Part of a small language model's weights.
Size: width 320, 8 heads of 64, MLP 960 tanh GELU, 25.6M parameters.
Each number is 128 + 32 x the weight over its row's rms, rounded and kept within 0 to 255. Layers, rows and columns count from 0. Numbers have three digits each. The size before them is the row's rms in percent of the matrix's.

# layer 2 MLP down, 320x960, rms 0.0361, rows 28-309, columns 432-479
095:153108122129171135138183046096041141187098178079153170103129143104104160112119060145142066112131124115093105130136110137141119126091018124123145
100:103137124118160145115118135104134113178124108089135150086152117142077143122126103130173074142156099170116102126182114156123131128129071125131105
100:137135126113093127090098145180137132220127182098170082077121144137106129117119151136130091130180081139136143135134147119128131128137163116132114
095:163164109177121155136110126135107138209114216161135190123117122163155213095177132127092189106171134126129132137143135145139104119141127124137140
100:127096134149058138115121110147090135044145188062190043168138114121186140146041146127090196105168075136119054119097122140119144132150198137141146
102:108130147152084111133119124127119124107122176096100131098137127109115110124112153138157117099159139106120088117097150143099127122143110137092210
102:141090136111148159115096127060110109149124087106102123122141130151123174129082152128087144184137174130149088110129146094151131130100121130006143
092:098103131110020110133061159104075118143134191062149057140092100079113178122142128113190089116189108155148148118063105131024118124103144145172186
109:122126139094124148113149218131134137171137098102126220107074117101168112124159092118169157164164130137155129133205142176230148126120081130162180
103:156124130133158187144136116153155142164137160127138179119127111071150157121099218126174148113130174097149171121176143161108125131130203131096104
088:118131127111169093100138122087090127155123207081089114155118125147123131143140085128157148123147136178147122104154125082159126128117144120192089
093:110174134163104129082089075170103134073118164162156094148117128147145099139140116166106134128145123134165189109085125152103138129120131133095229
095:147091130139150144162110095204096130103130154083130177146141131108112162128123102121148128151100139156138177140138140155108124126148151127148119
098:124147123135127093124103087097135120070133088135082144116134115148079150117092151131100134154122095166098071107102118139152130126136073131133029
100:124143112106090128147125201120202132171111134143105134107096090138101109119187148109167126155151162148135203114152118109120111127139142119167129
093:094174127110107110174119172194169122056126168105172161144130144095187087119149136157176117149095158154121172139133127141164139127108097125160177
094:184113138132205153166140065067131138145134168144155129129133136116098125143132170157069093150104119146097129141059132107176128121128122142197203
105:107098121130154136141134121152112115169119200131078100106143074119103126124101159155076080149054141142137169123115098135097129124122106107140198
095:063064138141147083106161109114175147161126122143161144132142109094170078128085109135114134128112124111109108143176131148108126126114170133110107
097:127087138183203137163182161127125119119120157163133177105104104139174169139128125108152151121076138152138098136176123112146133128092084124143153
094:151121128106214169140107156110085131124129085113125179138128062140093103142073134099117065113091122126148134123134129048056136125108107109177181
100:149163115140193152169112055131044117051123062135118168101114118097169142130136139146116103142205136164151128120148107122143108124119134115127182
086:123140125154130093084196124072159131133129149174140164090132116111177110123129131146096106164143096141151143124117126156133121126144124139095118
108:157173139143079123161183114113187159103150054142097161201140141091215148132139105142102136156088119099165175126137123084109138129090085142179158
103:121176122188144140071208128112123135110132123159112137142143156136118103150173082126115114175116078152116188098140130121118123130118191133172082
106:139150108138166144139091158088104146158117041104111168110107114134197148125142130088102180172070136161116189139138128132152112126124153108151141
094:118147120109182155142118109118059116066121063157064154106160128169107068132089144122159113118212128141166009129129137083149131127153166119079125
094:163163119145105171089221164133087155117133155104165103109116137137149212145190147152087141115143119109112096131149121132152114127122222131118128
105:120128161170173137102137101138157121111153070116150174067159141136085113138127045120093113099103152101126105127142135117100152125130109144058142
094:138115120105184113160125234141121141155129000130118128117168162067092081119132162094136115103082125125156120147124140180103114129122128102090115
102:087082132124134101137110093126175121109126147103141130119100083100049134135140178137147162133158121112144111142144137167138127128114118135145149
096:110154131128101072142089161075114133095130078054135117150117145165126197128156189124158139092151145087135136149127129131115130137144196127139092
106:153204120195114140170102100185105118128122027084114176133138135164115191123081121100170062117116127117162116122173136086111127127151101113055119
104:116165107120095119065135150190133133068107042132164131117121090130155132135114113100147123089051116132146130147096125098135113127113120104225255
107:124110135137154147111141089099126121146133083085144062149129123133140088132108098141103154124037097164070143143098112137122140130150079122109163
093:138114106147127147159134184133137152111108106115141144115134161086113176110130160155128154183081099131136092118093132168125124128142201110037058
106:135157103148043091180105154072139154165114115117163103164102153108128161124108078086106139220128117076148069132179124093117103128152172091116043
103:127112105148080132167101072143178109191110112099186123144135091117169161118135068162117115136136105164154189093190130077158111123143086119251075
102:085114118150212120147159167105156109111118114121128138078149185162250178126138100137102147117065116095150138147204132173117121131137141119158000
109:101138133111183203092128131125169147176133119100088147118156184086118139146095174144090180130114098198071103144106128138138121127152191106131159
090:068180151108088116145170146142157135136147200106114183144123115126074182143119083169098168157056135187092067120109125140133149123165104133119192
101:130131136120096136138083113135120129129139055196091131114136176132134118128165130143143100148138143089111127143148131144163130123124110139160013
089:094073084166055148190097084161064123126102088105097127148115112088160064125113126083069105171083126125154138138141115140137105132135250097173054
093:098099131127196071195114092087120138133130135129151147114174121078081086122167168119125144172151052109065060118091110142151136126132117137113070
090:155132136119175142132182158125112124121120141139105145131078110143120148130114157126081147155104152087114136125176142141058134131105101126128024
100:097102096148099124122173172128152104083123107175085149162107114106138143112126076133152196199172146123193102128083123154168094130129106110217066
104:084076148122215137076159027082155115173141111184126144091124116085115090125116091164104123038122089175184172103088129117087144125112133149053053
097:130109135194106151173140132108099110166136156179125145095132154144073100143138131111184168114168130098123148115115148160091126132125127137135063
104:097118121070155160132200050120094120071123075144192127105127085158068119141071166132142128146056120123133164124106140149099131125116088105031255
104:096179134144100187129114248127170119051145083134136116076117141124118121141171108161164207153119122127151142108151143132096143117151130141146159
102:115160119116069107131127130087143150151120078176097092112182168134153114107136181119115166074169117088133094131164125075145125129109106124165192
088:146126118151218127106132205142175117106121080129110156136128116112128134131114168112130184150097111193138134106078128155135137126142111121134147
097:096112160089186135189141121113104106148139167096100054119094101112111132147090182138126080141087117158151133105039133068074144124119046159137109
096:174168127157102113176133093163140126101129123098154142090160160143148083132151059101116129137124160120176123128080133079097111125145095121089137
106:099114144113140121071100111081171119074153059098191123112096131141222119151143134104150102129093103125097162128026156134202129125123149135044146
106:124159104113061084128131234132123126123126113093094086137107143129113107130157068149075207055145134124142103130146114117115115122156159102180115
103:121165107135127122127128062156119106084118224094151131117105202149090190149120135142100194136079135126147101099100120127174116128098179114115237
092:121107145147178164130083092147124133143140171123093205112124122109207114145137155121120160234101150162102067139111141144169138131169090114117002
100:195112110123143176150137206099184150140119154163156113156184134125135075143076105092071159128151113093108190124091125188145127125119111117171192
103:095138143097171109119122209084157118168146125063109119135136118163130131133114174150140155098121109126125147116122120183218156128154106136145077
102:120099140111163126098120137084133126064133128171073072130150137128105146121151171124175162034099107142092106129180105108189125125133121118147244
095:141189097116148140138151106119142105159113060204142141097145151231078085120153132093109147116090137152124179125131130120131112125119161093126198
100:170166125144145107070211130132143119122130165097073111128178092114077161151130155101135173077172062148118094110149109123121128124115111131173131
109:102156118113151130098088109099100123130110207175211106147107161119195140132066142141116126111162108128122126111103139081124114133152155131131130
097:096106142152091110151185098176144117098144182130142135130098087071177116133211171143086143120100060159125115115084146164122139129122136136069114
353:119122074144160104138116119114118091090078100134104112081097112123112125075118108058097109146103118077114116091168086102118070130099118088145116
084:165137158156097102117136151184127125167133157123148089096114181078117114126137057134078081105073072118133140121114135130118151129104173144082184
096:065100117111191160141075122075121142167115092158080183142138186137106091128080175139182161129163148152128159113113126140154116130130210109139047
111:130106116104142095145150069096167137153134100097148152181154112151152126133139158102065151192104112150124132153087115164157127129137074126122118
095:142150121159105141142114108184135119087117085114186106134145098138071160122162155096123178076075121076151140138120117143190111126162141136133119
100:131155135153123103065117047120138119127111126130040139109090188148124167127147134121116226131110152156095159113119119123120132125150118136158206
091:108093155130014122165133073126095128141138084091143159102128134153150133109113095150099134113097131108168087098135123121098130127137138132035152
081:136153136120168111162189075135149136154130244160137092142130141128133132103122132155077143083204163179098098118129115116116140129103122115059237
095:146109127100109116024145155062134134148138164110148136127155170151176211136143135148113098164122089154126101145120142132080141128119086148140157
097:139099123138099127107151174124079093142117114112079119123092149147155148131132207128138123220156092112117226125173116193094112125117179120158154
104:089093130140140144106161126198192133174127167062106134113125194161152127123139125128153128122053118133149164117158120173143137130134157141114073
105:077134123130158101079138112128159109181122145096102123060159096138193068123179124110120087008169075100117185151175130136100126129102174106092073
095:186129121105134132188153191101124102084111074149081139103101083124072111114129126136112108198154118100088110104100099115105115132118092107077177
099:153160129081042183096138143116149128144126107104118121085138166128114118139095181105164153114146160097150172117091118123126124126096094137085191
099:118077107120099149143116094141157131143124148117117173148138151128091123131094141125085120103114194121160079123185124096219120124169228130084108
096:136133145124114108090195135183134119204130114071167148145123152127175176127101139151104095178211148103153166132120115108121135128099127141144086
096:164095139132151067163167099124068157127124119124115122145110138154108056136179074151093127037171091140169146117110133079106122128133124136149140
099:096171127079109177145117142160078145203139099156112155101131116147196160119137146083182092210116123136153125132122140143151129126137100129078172
110:107114113161126106155086126121144125169117166162065100175123127138122145119135148109153156185155107118093116139188129140125116124122114106197166
091:114166146153086121255117082071112104187117169137123098151140072172147147138140095161106142113122155129116162107161124132106139128112126102172108
093:108128132140165089097149117175105100173129179125157136110139134164171063154103070110139078123124131152122149121148150122128128131151165115192003
095:157091147113188143110161109090165126163140195118141124088112124157127246115130104124122187104099123155108091141121132160127147127115156148194152
089:129131130134160119159052179122098144180128216090173182118147064139131049122157233144176126143135120145128138143151123122085139129114109133077089
110:128169130130141167100192216147100116127124155122122127124119152179102096141201215114143149048117167101097134132165110141149126129140139118161169
103:159131118147110119152136006120092151046138149065070167141128109111084126149141098121101055125222106155098119163112144071144122132125113138155201
093:112131114137123093119115141098099143153132097114150083111130169125141098121137156101151146105180138126167006134181112125086088122125200090182136
098:174117114092086113144196055137127162135108101137081168118161112147151126108088186107113159109092139174166093132141120137142128127112086106153100
107:121053139074147131102151066128137131133140238065165136132134119155163114119141083111121115088190161110156125126143146125040137128103065131069103
100:144166127104128122068076252139095127213136132103144117164122106097153151127138194107138118162112122122072106154142132137117124126135097115137019
094:160134114159099203153110185109093111156104054118059194089165119171100108118112056091142163140025118107151182109118108147146117132140126111150061
104:163163114130144099150136136116071093157108211078117168121142146160098142106150201086102099081115112124162083121086121073078104129124099123129217
107:095151108153095117144104144148120139032106199081137161105145176114145154142134149137130151062088155196153108118077132163205124128147142121109171
087:099140127134187113111164142109153138159119137155161174137113072102029120122134181140172110117121140141087110137093116086120131128084163096167087
099:126134124167143109170136126090142113110135096154171115129119125122077106127121114143128100076048143121128147121105152097143126123160093124156080
102:101150125117068103183107120084125122125131241105058100149113173139106096132181120132126121223162145101134000127116117194133121129112127135131220
097:099162115132105142160112150215092140152122103049116184105163172128227143123084185124125255210200107112180152107104122164142119130085117123094117
100:169103122132125068170057129124198132079125064145122110098106140123101089114123141096127071114055184101084070135130133156116117129123140117054151
114:143170125176134124172138105143092134154120091135144117163097118147170154137150228092117085209088143127150166117147130082149104130141181119141156
102:109192136160140109070118093182137153130135073068126113147106164170128188130127224119121183082151148132117127127163121118108122124129186135076209
094:112122140130069151079125086135171127138121180112111130134092137116141119124158161129082181057155168125152131136158132121166124125151106138130105
098:047182102133178137184062051165135124134112000105124145149157144108120112120114101090100150169017144136124192141108103084206125126114104118196174
100:190062110120111130152073064124133133107121135108169120129104062190221108128077175123127073136189135128157133118115127122129118128134127136126189
096:055092146115089112160139186163143120137141180127076134122138126148137112131158046141134149067109137148148132113161125099125133129135091128158098
101:160125159114163150097118112140109122081137167123117122121149154054033085151070168129130152096117129137121073147099140154130141130116116161083101
101:094056117129132110133136136066145138094124098154109138150142127088124127128140070092071050150063120083151195120144111115110132126137182123158201
092:088132114126084158115092091057112141127132135108127103102115138176188119117169135161124199094050151149134140115184140141119128119137110132087200
096:082114130116179152096084179129164131099138142108128141182081161117202062124106147148122202057129117152142112127075128136122136118124219138128142
086:111148164128218188115070171185152160147172123153070095134133127108152133132170085163068145113103118164131146128086147122074167119111115146176153
086:133079135192087155117171198104137133084137070136110154111129114090164138111071169144091129160044125102172145127120124163141121122109146137118141
100:115103115135141155118129118096139129103128106101101128080105160113060112118169104125167197096075132147160203132069148134188128128109127125134086
092:137116106119200145158022106117175140225113160121151114128128136130215155119125203100157137102159119190132178121118116120158109137137119101153147
094:140140120152178144154176126086127123156120171137082084171131143145175127131103231147155109089085111151139182121131112091093130126128175114154132
088:138098148073188110088236093130153148176138148157048119167084154131124096111109158123173109095187157176129156133138130127140142134124075140075240
089:158107143131029077106097121175072131133146201144115122118121112096139137138162102129150198135110082122156062136186138141095133134159091123195123
103:156118126094065128120084038097128151075131170036135132088134106129168179125130173142066065163115123120055129138132131092098131127121103134076129
101:087166134147220176104123121115101141159117132106194135122135115086109122130115237131178160188051124163110101121161140101151136129111120123100103
103:155153137123166180093118114097113136094129045093084218175115131161142100134111135097101108092086173137176125139131113104167132132109066133120149
092:127151102126235168119096082175115142135116244133175152113147148141112112134120084118087125121136126145158152130098111125127113123148110123156141
104:091108116106040150153066062163058116131116047139119110118146109186143055125102119078051105154116146153172110109137131045130130135138065121118055
104:141204154131145144123147140067184127139133004196101138147125131078123120139123050128115170115165136125140130139075130114126145126118220145217144
091:141137133142131195152130158137149119142120122111087150104154177159131093144103065112106103194011124133139080097117126141146128133146187130015181
094:123107114132073080139163104161117164104122238105082125156142132078153170132137156102121186073113109134128136147148139089115102128135158123119158
102:143083152126127104076085171209084098111135169134110063106117200101113127138105058142040181133213104141095121115105148148113155123128106159077084
099:149098129136156082169131205112144110134132078151087144089126097138103127106133183125114090081128094099145118124178117147151127129138104136087011
108:142105123107079121155149134027137103151127101149105107141102027120121126120081120146093129097116114127095106148118108159155132129163142109070054
104:131182136134155125138137137228139134142118116152089088154155154118207086141151113136155175148149127128077144147017119133190115123145139110076225
093:160116125174129108120162133114113099184120162120129158114123157138121150127121095140127149128112127157130153127114134160085118121069105137176182
110:047149145151121120132077073126139123134148137149153070165142156132112110130149103156058121116069188135151133146102133187135138126115113149130174
097:102107116129158141129096161162125109053120138171169153146094183152097153129068178102127043121134152140095120130115123101130109131126135107090131
098:201150134119217088092123068115085124185118028109130131106118144168152147117113198111090114172113105150140162120200107147172123134125102104154100
101:148109153091104070043078133161090121186131155120137104145124110080046100137152145147123139159146138094174040157134111139124146123115085152108051
094:093095146102090141111111137086129139126150126075118097114125187089108156148141128148190193096093092119164150119114117173105153134120100156139197
102:022117153134129131090100162070078160141136133113158113120114155103028032131111184140085123174095117176157179132139128153170140128108169123083255
100:147099144159123101157105168175089110172135145176115095163111095144106150137090132091145082157135142154162149132083132150119126128192112125128115
107:137145129117216180175168131133128099154134056058174137125160113158162134111081186137178121155105145124167052132159148099144128126130121131139144
103:157104106146104127121117087142165119136134090152122090132115149085159135106123098126136148091086127144135126138117140139133114121146134118099107
097:046158151094066140185140141125122109088155029152121101130126123175166076113151195125122074143125157159116155120051122098095141121133147153064063
100:125142135150229153081156185134113133165137165051143080099146073120137161121092197134111175133135119156103146096119114120112133132144190137126166
088:115105135133126113154142146081142126113130163167126115098084090144137128140146103113193133121116132179136177094094134093122142128130098122134148
097:112121158120164163067121132096086110122140131143119098123113122098163168130073198174152141143102099130142093129117128148107161126133062157087201
092:108109111112153139080114021107114123083123184099135112106089125152089140120112104143072113163022125173138085118101130103135117131120087124107152
097:152140119156102144125112119136161118134132186198186152131105122123155106136113054173142136095104131143135055131053129103093121128164143127115244
100:132153118149136133121174137154100149150112054131141149123119089144121143112161127085104093087132094095116078132166117113134116130149105121090018
106:099157124136152090054152037152148123255107230108111142151093121171091141134149195118149142149185106139119122106175129136117121127105161111122138
100:143105140127129090104171103093081147133141135145153123143105095085112144123131039146053151054142112162109187115041137179100142126099158140192097
087:091178104107138134136167217121102110039124095087073165134116155099113122133120153104126202140111163134086095131135106129125129132128216141118097
098:096129115159068122156141153136151132127141124174080139128117131118120140143131150118117130186196120114173109140138143161210131129121099131180025
095:134147133124219120139220151213039113101144130114155071177109062137189159135111175128115167075128143148131120111096134110162137128141151136115249
095:158131134134200143083072140131088115113128171136123213162116165067136094133172082108082058158153150144143043133177150107142141129143120128221137
099:124113133135154119041182150139065134109134158092159116117126064114037156144100143162120120158217118141128176137142124142139133127136099124136087
097:122128146109063117147179188103084143087118104172157178193136138086154136135174149136137112133061117076102170127133121124141135136111177125155127
094:125122149176117105188169118146082098085138164145101146098130189119154116138149191153102188057182142129129110125114119141096126123118148136132078
090:140145101145210117128145211171132112116125143167078108117132120162170174128132064112185181146012104181088158137108117172157124127149095106142095
092:166100132115255162093080071142116179139128125111118137130184096047164152106124037121107114135068091123100158130185136125121147131123207133112246
106:112079137149162180106143141188098144121128231127174151117119135148202148126082077147104137104144116139132173103135142164150135128116206143189138
108:094129107116183140159132178136169117166111094155152145123111150126127145121126093112180132191134173128120163121076116123119091130140106112226173
094:104142110120114138166091049155126092210113255083109109089129164115132092122147104156090049148098130098124175123076122109094133133086126135109123
096:120188130106165091134142054118120109191138126118048096089123172142174088116098109124160153123068113112170124133154134127107129128124069140198108
097:095136148106144093141119135133156138172136154144131119093091067115093105141127117146107113129155118094104119116073108186055148129115139139043183
097:139078124122135136101063141112138126110117088147092127130109148085166100115090121124124119185169103148156161125134122085166122125159095129152197
097:168116132116169160161123183064168163084143120088087156154079081078098147130072099152146125111075084075151112111139120112124146131138175132157140
093:111159134125085113048119124096178122126133094115133149115122035078096102130110131140132096109153133137125146138155123113168129127130190126154139
102:089107113145127165156115000108117116095114054117106129150128137136089150134090172133113117114048133125127128122129103123196115134157097115102237
095:141122115100175158120151078196105117188098108117201078119140156111164157127108213130110175180145108142126137133112117122082127128114080113224095
102:128148152110093141132073138139069125075157129078100143104113138050126106130088157118143156095130118138123091137169136169104145125127087143125184
094:099115094150103149112119091124143116126111085154110110127134157191073100141197081119127097120118144130111209126161130123140113130139129115093065
103:162105123140019148113106191097125141118117193097115141125130143115175152126114053116124186168154125123085100133152113173087116133108165120140102
084:063100140130176125163106164149162139105152126172171101132107136074133191140102087152097117158079133124093077110094165081120145140118100146015232
096:163106122124111105129168166177125142095130119141081055164191129118138116111180093117096123162151209152141132116202130143138114123137066135171067
104:152115133144134092134197167121145142114117189166187192086131096115074147137054085110121155104183164104123121138190128125104122138141155113138078
092:127131140111023112050077068168137141095126067112127119125109124131156154142094147106086149157165131107118074136075133151135145132107102132053104
087:132102132125007093135098112171175132122145120141199117191141163130154142116110130128108184065255099108108072134053131163105125120123161127145167
096:089099147143037093097102165128173146201148046116139079105139159085078193128129158140101067142113150123122177102190132131115129125088129146121193
110:123142123090095108126138116091135127101132216103115120133118141142194123122106064135095109095103122159092134120106108152074121131104098127121192
107:088109172109105095023099118160150131161150153154120143148107078147096106134089104159124123122137142089115110133136143127153159130142108154094171
094:144149142138121106137121180164151132096148000108087109133135172104097090120165107094102143123091119114098157135086098149110135141085048136149074
093:210144132150098187170128084092144123124141194119116109150117132074140193134132169150144124131147155134126157131171128156140142129102031150162115
095:109115133135150154139094201144154118169127126165102196129122078165119093113133138132097134146042179097153163129146135134145131134098149123128126
100:122107107092130119132183110084119129123122217164120142132106107134115173129119117151154129063133095133115130112155130146131125126130113110141164
097:082074111126098121139092109119131128126113150161147158115133124156147165133201061110128146058155134163177168125175127136129114125104192108199136
092:095072126147179099119091122157157135109132133104157171161127084183122099141114047133115116087116128209150136121124148066148135129150146120076099
099:103117132120190082148155112129122117110131133127128144162170133109065081115123169122188129108168145198150162167135121103133120121162093133156226
099:088121139056087136160182031173139168112127069076116090177164106099102078117106131145186158148246083131105169123060123141138133130104103118143134
095:161104124125111104129131182074137139173131180054139143167171146153063133123109135105051102102119132125110149104116126123110125133111107127156083
090:140143129099190149098154137163100137162118116095110138110083083137132144138115179105167189182203102126105077140084136123088117123148087129112027
096:126189103145226084116160124153133129143101088170162070149132139100135126108156129129196122158155118171098108146111138177184103120109140112180078
097:211112148149116148122158148108145111145136230118115059128129096130163108166152062129099137117075125121125085132100127168146137127135169139191104
098:150181115138076079150123124013145112122119129065104158149122175131139144123083067119151117157093130103167047145132120096106122123125063117115101
099:119147114151101107171143153161127125101106154100104159135149090149115134127157110116138160109071093112118153137110115164149116126116042103197130
093:075134123133135133123075170216063127136119113164121162164151136100205150148198103103152102136141114141149094129074113162209126125144115117095115
099:086124156124107140212095095106166132188150099091140112116123138109217105142177141122148134110230129070129122117147159129113129128155117130099028
093:085120131110073109135156128104104128125142117087130129126132131158163074130104103144069136092093137106146085141113127165145134128138051142021023
101:122122131131150108106186253163144106150127158121131147158143088133098131131172097122124076157203104098131129137116135056138120126121138135202176
093:110126136101136102096097093101086104101137036125117191153135137127138114125082098131094117078178107093097154102142151147148144129105145139134175
099:145179119119154187165158204146193114165121157165132138118133180154136177119083162148182189186206108115132102132096131152070123135131070124185070
094:115119139133079129102161123085169135119138152177170192111139138112109119143113098141146199124096129126126128131108120110068146128109188153211091
099:137151136135078109138091117096079150149136159139069127105147186134147121139137080140166180072248097135087105137148119113155129133111138133123048
100:138108134126213175080172134165102141163132109166136110090156151080099129132128128140165056101152142155123109126094145144125140122118110123131141
094:083157122116179122108008112114057139122132147133170149105173072138102151131124083164162125017093146159134076133130138112142129128119150121093136
100:179098140139169091161147168210191125117148172077128105131130171138226110139089132140154194129179135142149079123111151163123146124173102142084102
093:084093115153204158120132114128050131201118139154087196144120097138103147124157157088070196116171157101143134121116127115094107132116090100143031
090:151100101145234171166114150151101130196109092110063073113134121117207137122151147111151112121182167246152149115117119116097100126127178105101061
094:130081115112189176082110188100144113170131202121187131073114129144194148132150071138119197029110158176120100140133144131193125128130145119121132
092:128144142111091090104115192080065148178147136112114150142094121123064117139131106124065188119133084139086117129133145179072139127106185142095177
087:106086127085149151120129156104113112041115168080081172129117143116147124139116088116115117154244109118135094136103130135145113130112170146097014
107:115179113172030136150150105147119127144132057117170136095114126087106123123115154122105052153084132139196144113110150174109143129146115141158107
100:111099127147092103130164211160138138131137028176152123070143192149116110103116130100183164095111088111105144117171133082088126121167130118067143
095:126143159098133177142169181160168137103136165070093144138113102165084171149169137154130116114154152183098070125168122125171148121111153154151154
082:148183121138142142062083139129117145166118144114189109090122140123160067141101114140129141054100127137120131126122129099205106125121197116183002
101:117121142142188137150178093133114120100143118087090083158119159096154125135147151166082095077220127131120142111197130168082143130134131155173255
148:107123090164143106255115123097147086134087087177090114095087174164130124096143109077119120188119169085137126118196123099155067130107122093157100
101:161161152142180105049151205060082144085148170094127148123150089140166165136113193136101104112015116118096147113130123141134149126124108158123000
101:123171119133205161099114190129148138111113164105133095119113128132107088127130054145190194075093172134158211135178120168158127123140148126096086
099:181097118133137137105077134116125132155135135167100196116150099159125144125127112130152100120135067093108174119201117121115121125128059119066119
092:111063111122049090071139120064117135069114097187160152165142095118082096123090029135090206176140154110170034098132126094137120123104157122086170
095:128098134137094069149159131129105129143127126110144195079157064096108117124116208141072064064146148153090113151143125141109130131145116106114130
093:096130094200093099144109176122150131070113065096161074091144159134171126119212137090163138158070116166145057146156119133174108135154155089186167
092:117091139134153136157118089166112153120128110163080129128146122125186132129153143125152112147143153095120078148073119157147137133144075127063159
094:120102109105177106217103082107142132125114124172171102161128163127054136123122025141036185171146108111101091120059108149157119135121179106103227
098:133132118138155098143111129189117136098127136084130125088099095139182156136076121154096104110181189170102153151083125161142128123126144128193004
096:180166130131196169185082052125128121096127144133157114131125141150104160140126180158170143145172142142102101131125136191105132132149166133166149
102:164145161087000129104098089139138124039154133119134103123122113109107071148135072132102114060118142128121085129125144166132148129115045174073161
105:107154129151084129177125151220178117107108169096191056122120186116147078125121163111115123144249125122141183129097133083179110131129073125134116
099:106049112153102081098132093192163111083104186140085116159154134155069114137163168102136090219129138114133101135078136127180094125115132098136178
093:131165143131149166127076109162113132052126123155122133158119163143133154128111116135089109129133089143127086126137120134118137134119137142182025
093:097117118143071138104116163191109113104114152174083121105111173110154103143128053080134169116113085101128129124120125131127120126146102130237096
095:099114114114148069148174111135125128241105021129100150107128143101137101117113100099140123110067167157161114143088132138108106133133158102133000
099:186145130109178173143172163111064118094123069152111142166127144144109148139121203137109085119183150131142095124154142106134108132133059131157155
095:111113141150206165143113088141101098120152087095073059137129134133145124142078081109207089124046146151142075142102122156198152121116017145122191
082:105197126134102119079071189100120135094112108096089083118166127144073085122149129111165220108091156151119162139122114154081137127120166114150173
094:092078126154160106053126073077172119143125085040149109087098099090158125136106157099110142068105117128152089117166123145142133127146156134067096
108:154131150121148138114120147112159092113148201114167125110094139107082098123130152156132138061119125193133207115114140113119138120147159161185116
096:105122121121139130125189089173121126217126180128078097171134124091175084140119106129123141070133092164149095103135135106120118124133134111090238
095:160150130075099106071116096142112151184125103091173123112153049116070112118168203138152121093122099168108155147171135073197133127129179124163209
106:098147138128086101096157074105124113145134200174109113087177095193102185129131059158149142124227161135112142129162138164035131132114036130140145
104:166127146131134114114173043145101142058143204154172138096104105130073111124091119158156121149161143144143175136142129134102137126120134146167077
101:143111112130134108083151123102205115096107115108110206137129127168129132124028031106148070223142111155150211103127112102145112129131140105115221
101:123124154079168139119102148141099126167139161100122103159101182069203156132161186150150134118088096080074122139099124161118148117114092150073182
089:094140137122216146067148013136093138163136143153202118115174178148121176128124142146137142162065126118110158113129131100155138132129183140162080
094:129121130100128093136154147148104125118119197122068113177141173120091094132098098116132106154131147124121102128143112118155140123110145132144087
095:138112130156064136092122109113146140120118141188144171111132108079152131117115133134127151108135097133131104116211117151113102135116238120095125
103:126143148094182128150098126115132142153123152118087086122138168078058090126099179115116160123178157134093133137090125146110135130143105147118222
102:116122142123123119192168080165059099210139123124086143160129139148180163130118115142150172159125136107132134125120131139162132127113011157053108
099:103131139130093197141058190181181133193132132085140101132079164159122154142104137116110091200165099179102071162027144127097133127135133127196065
096:085114129112174116172228199192130151185127105106102087175134129161169108132098092109205035136188150106081148147135132116116146129129165140140152
097:134142103134144127112177138169113101094111112179127128163126114077126078123110119096091142125002111111156197117140105136117103130146104098179255
088:082132131158152157121115131116178098156128067155089149168154134141132120146126192130089078186100125136115160129190137111168139129121124127110196
098:174164129093166139014136136073124122138113205109122117137160120113144170117081184161097133027161126131110046134164121067090140133124179116038114
092:138152114120195162115059146091113152095143127093076127122093084136146114127137108157090099120055140166131083123163125144156139131117132139166078
078:094119130126129076120168057138158142099133101114119125100112076140078149100107218165177143162161097156104204110084157136066121127095112118158255
097:140136125156071140112164088126117122156115243114113157133122154133174166135118091120114150142114130069085126137084114107127111129104151120079186
095:162090130147124144144150150081178135081115200059157134150169095150088153123141095159116047128125141107126086120123144130112130132073206107123210
096:118144127083101150156134124157150131198127006118174194109151105111186107101125185112168106085109143106127226135151126103097122127145179125148088
102:075121129135255134111145195121089133161128189092187127150091079153156132137130094111093100117255113140092126132127127149107120126124183135156153
100:120107112099071161146109122091108139138114136200120165111119126115163139121120074098075104145086117119146111138104103139093127138117187121113146
102:105126119165101075102154093067180163117120219087117083125147127125115203132099150139146160085077132123108190135174131139114124129128104141162182
105:188125107154106126149098055121172112193107121151098184144156136190118180122127121116151062183097148096120057122159148111149108131159125099133057
092:143126125135108122109128150116117149226119131167202161127097177201133107128171102130120140174082144114138210130144126127193118127125166121212108
092:151135132109134131072203120115122128198137058076153078117119110158124083117153199098216131122055143132139088115130128076070133119120098128078168
101:111120104113071126153136169129094119111123148116179123148095104163074133136102083126143089092164163142143071114044125155171119131137091119067102
097:112093096125244177101178116140150108155121057114085153115138204110174096126138164122139086098095145170131158125101131104172111127099141114101053
096:188149135112101109104188222119178144109130118076179147137170137105085182126126109138179074125101143119092206134123133149131131129129132137236110
096:135157130099099156141111195148126124144137147101130140138136146144126129111117064086099168112127087119178114143119127117195117126132222132126108
092:075168123111090117136112181115127096131129105185176138172115197161132118112159053099160133137131090116117214127085120069125118134120160137152047
102:163116121131186149142118111065150134173138152118137157124112096110139168134113103105150147173077128132095108103097128142146125131120129124195122
095:142116115105196160103126145082157143150101119117167120134140116138218164117159096125129118162165130129147113137071117099144113124147123115222114
102:114094138124126085083110121169140157112141172154168060136098152144090076125143176158138109178183170142146102123083122126129152131122030147091183
102:123129144129163093074095154144167122197137156095102119063094125044120095149117241140108174109168098126160163112174122097181123124173030128138180
103:152121132127139080089159177145118132061141137141107099176123093121066131115128125168183072127150140152098087130103118036121144130182079161038187
098:160104122113177164111062200074096109110126153123097129108140132156073114140061161126139148145142100116138097135083134137126126127155133125139199
109:126091140165159159109124104138193102063141158115087119117139119072206142144140097155065096105102100130113151120116128116119149133110192136179099
098:124135118134103079119133117144116129183124133094135188139166042121166187120123092111144163158134124116082140123105126117078124129092109106092122
100:103101133105162076125072166121108134183124220137125195138149113099081069149144041122126133109148105170160114120134125113088122128118138112172201
090:139181119139116123171109093154131119145121085119168134183129120120078109122115107105108087106196112106100121119164129136142123131133094133129161
091:131151139135059088166114115154140132121133078140151135134136186132076119144101095099147064163216144122110164146102140114135128121108126138095045
099:122091126117119131092114159084055111177149106116149144131100119155119206128095124111147135143096115098098093124159126129151117128123157130060183
083:175161147079121132146126096191105146124142195150102091154103207139143084155133058126139125160129167119165175123081143102209138133134130146089115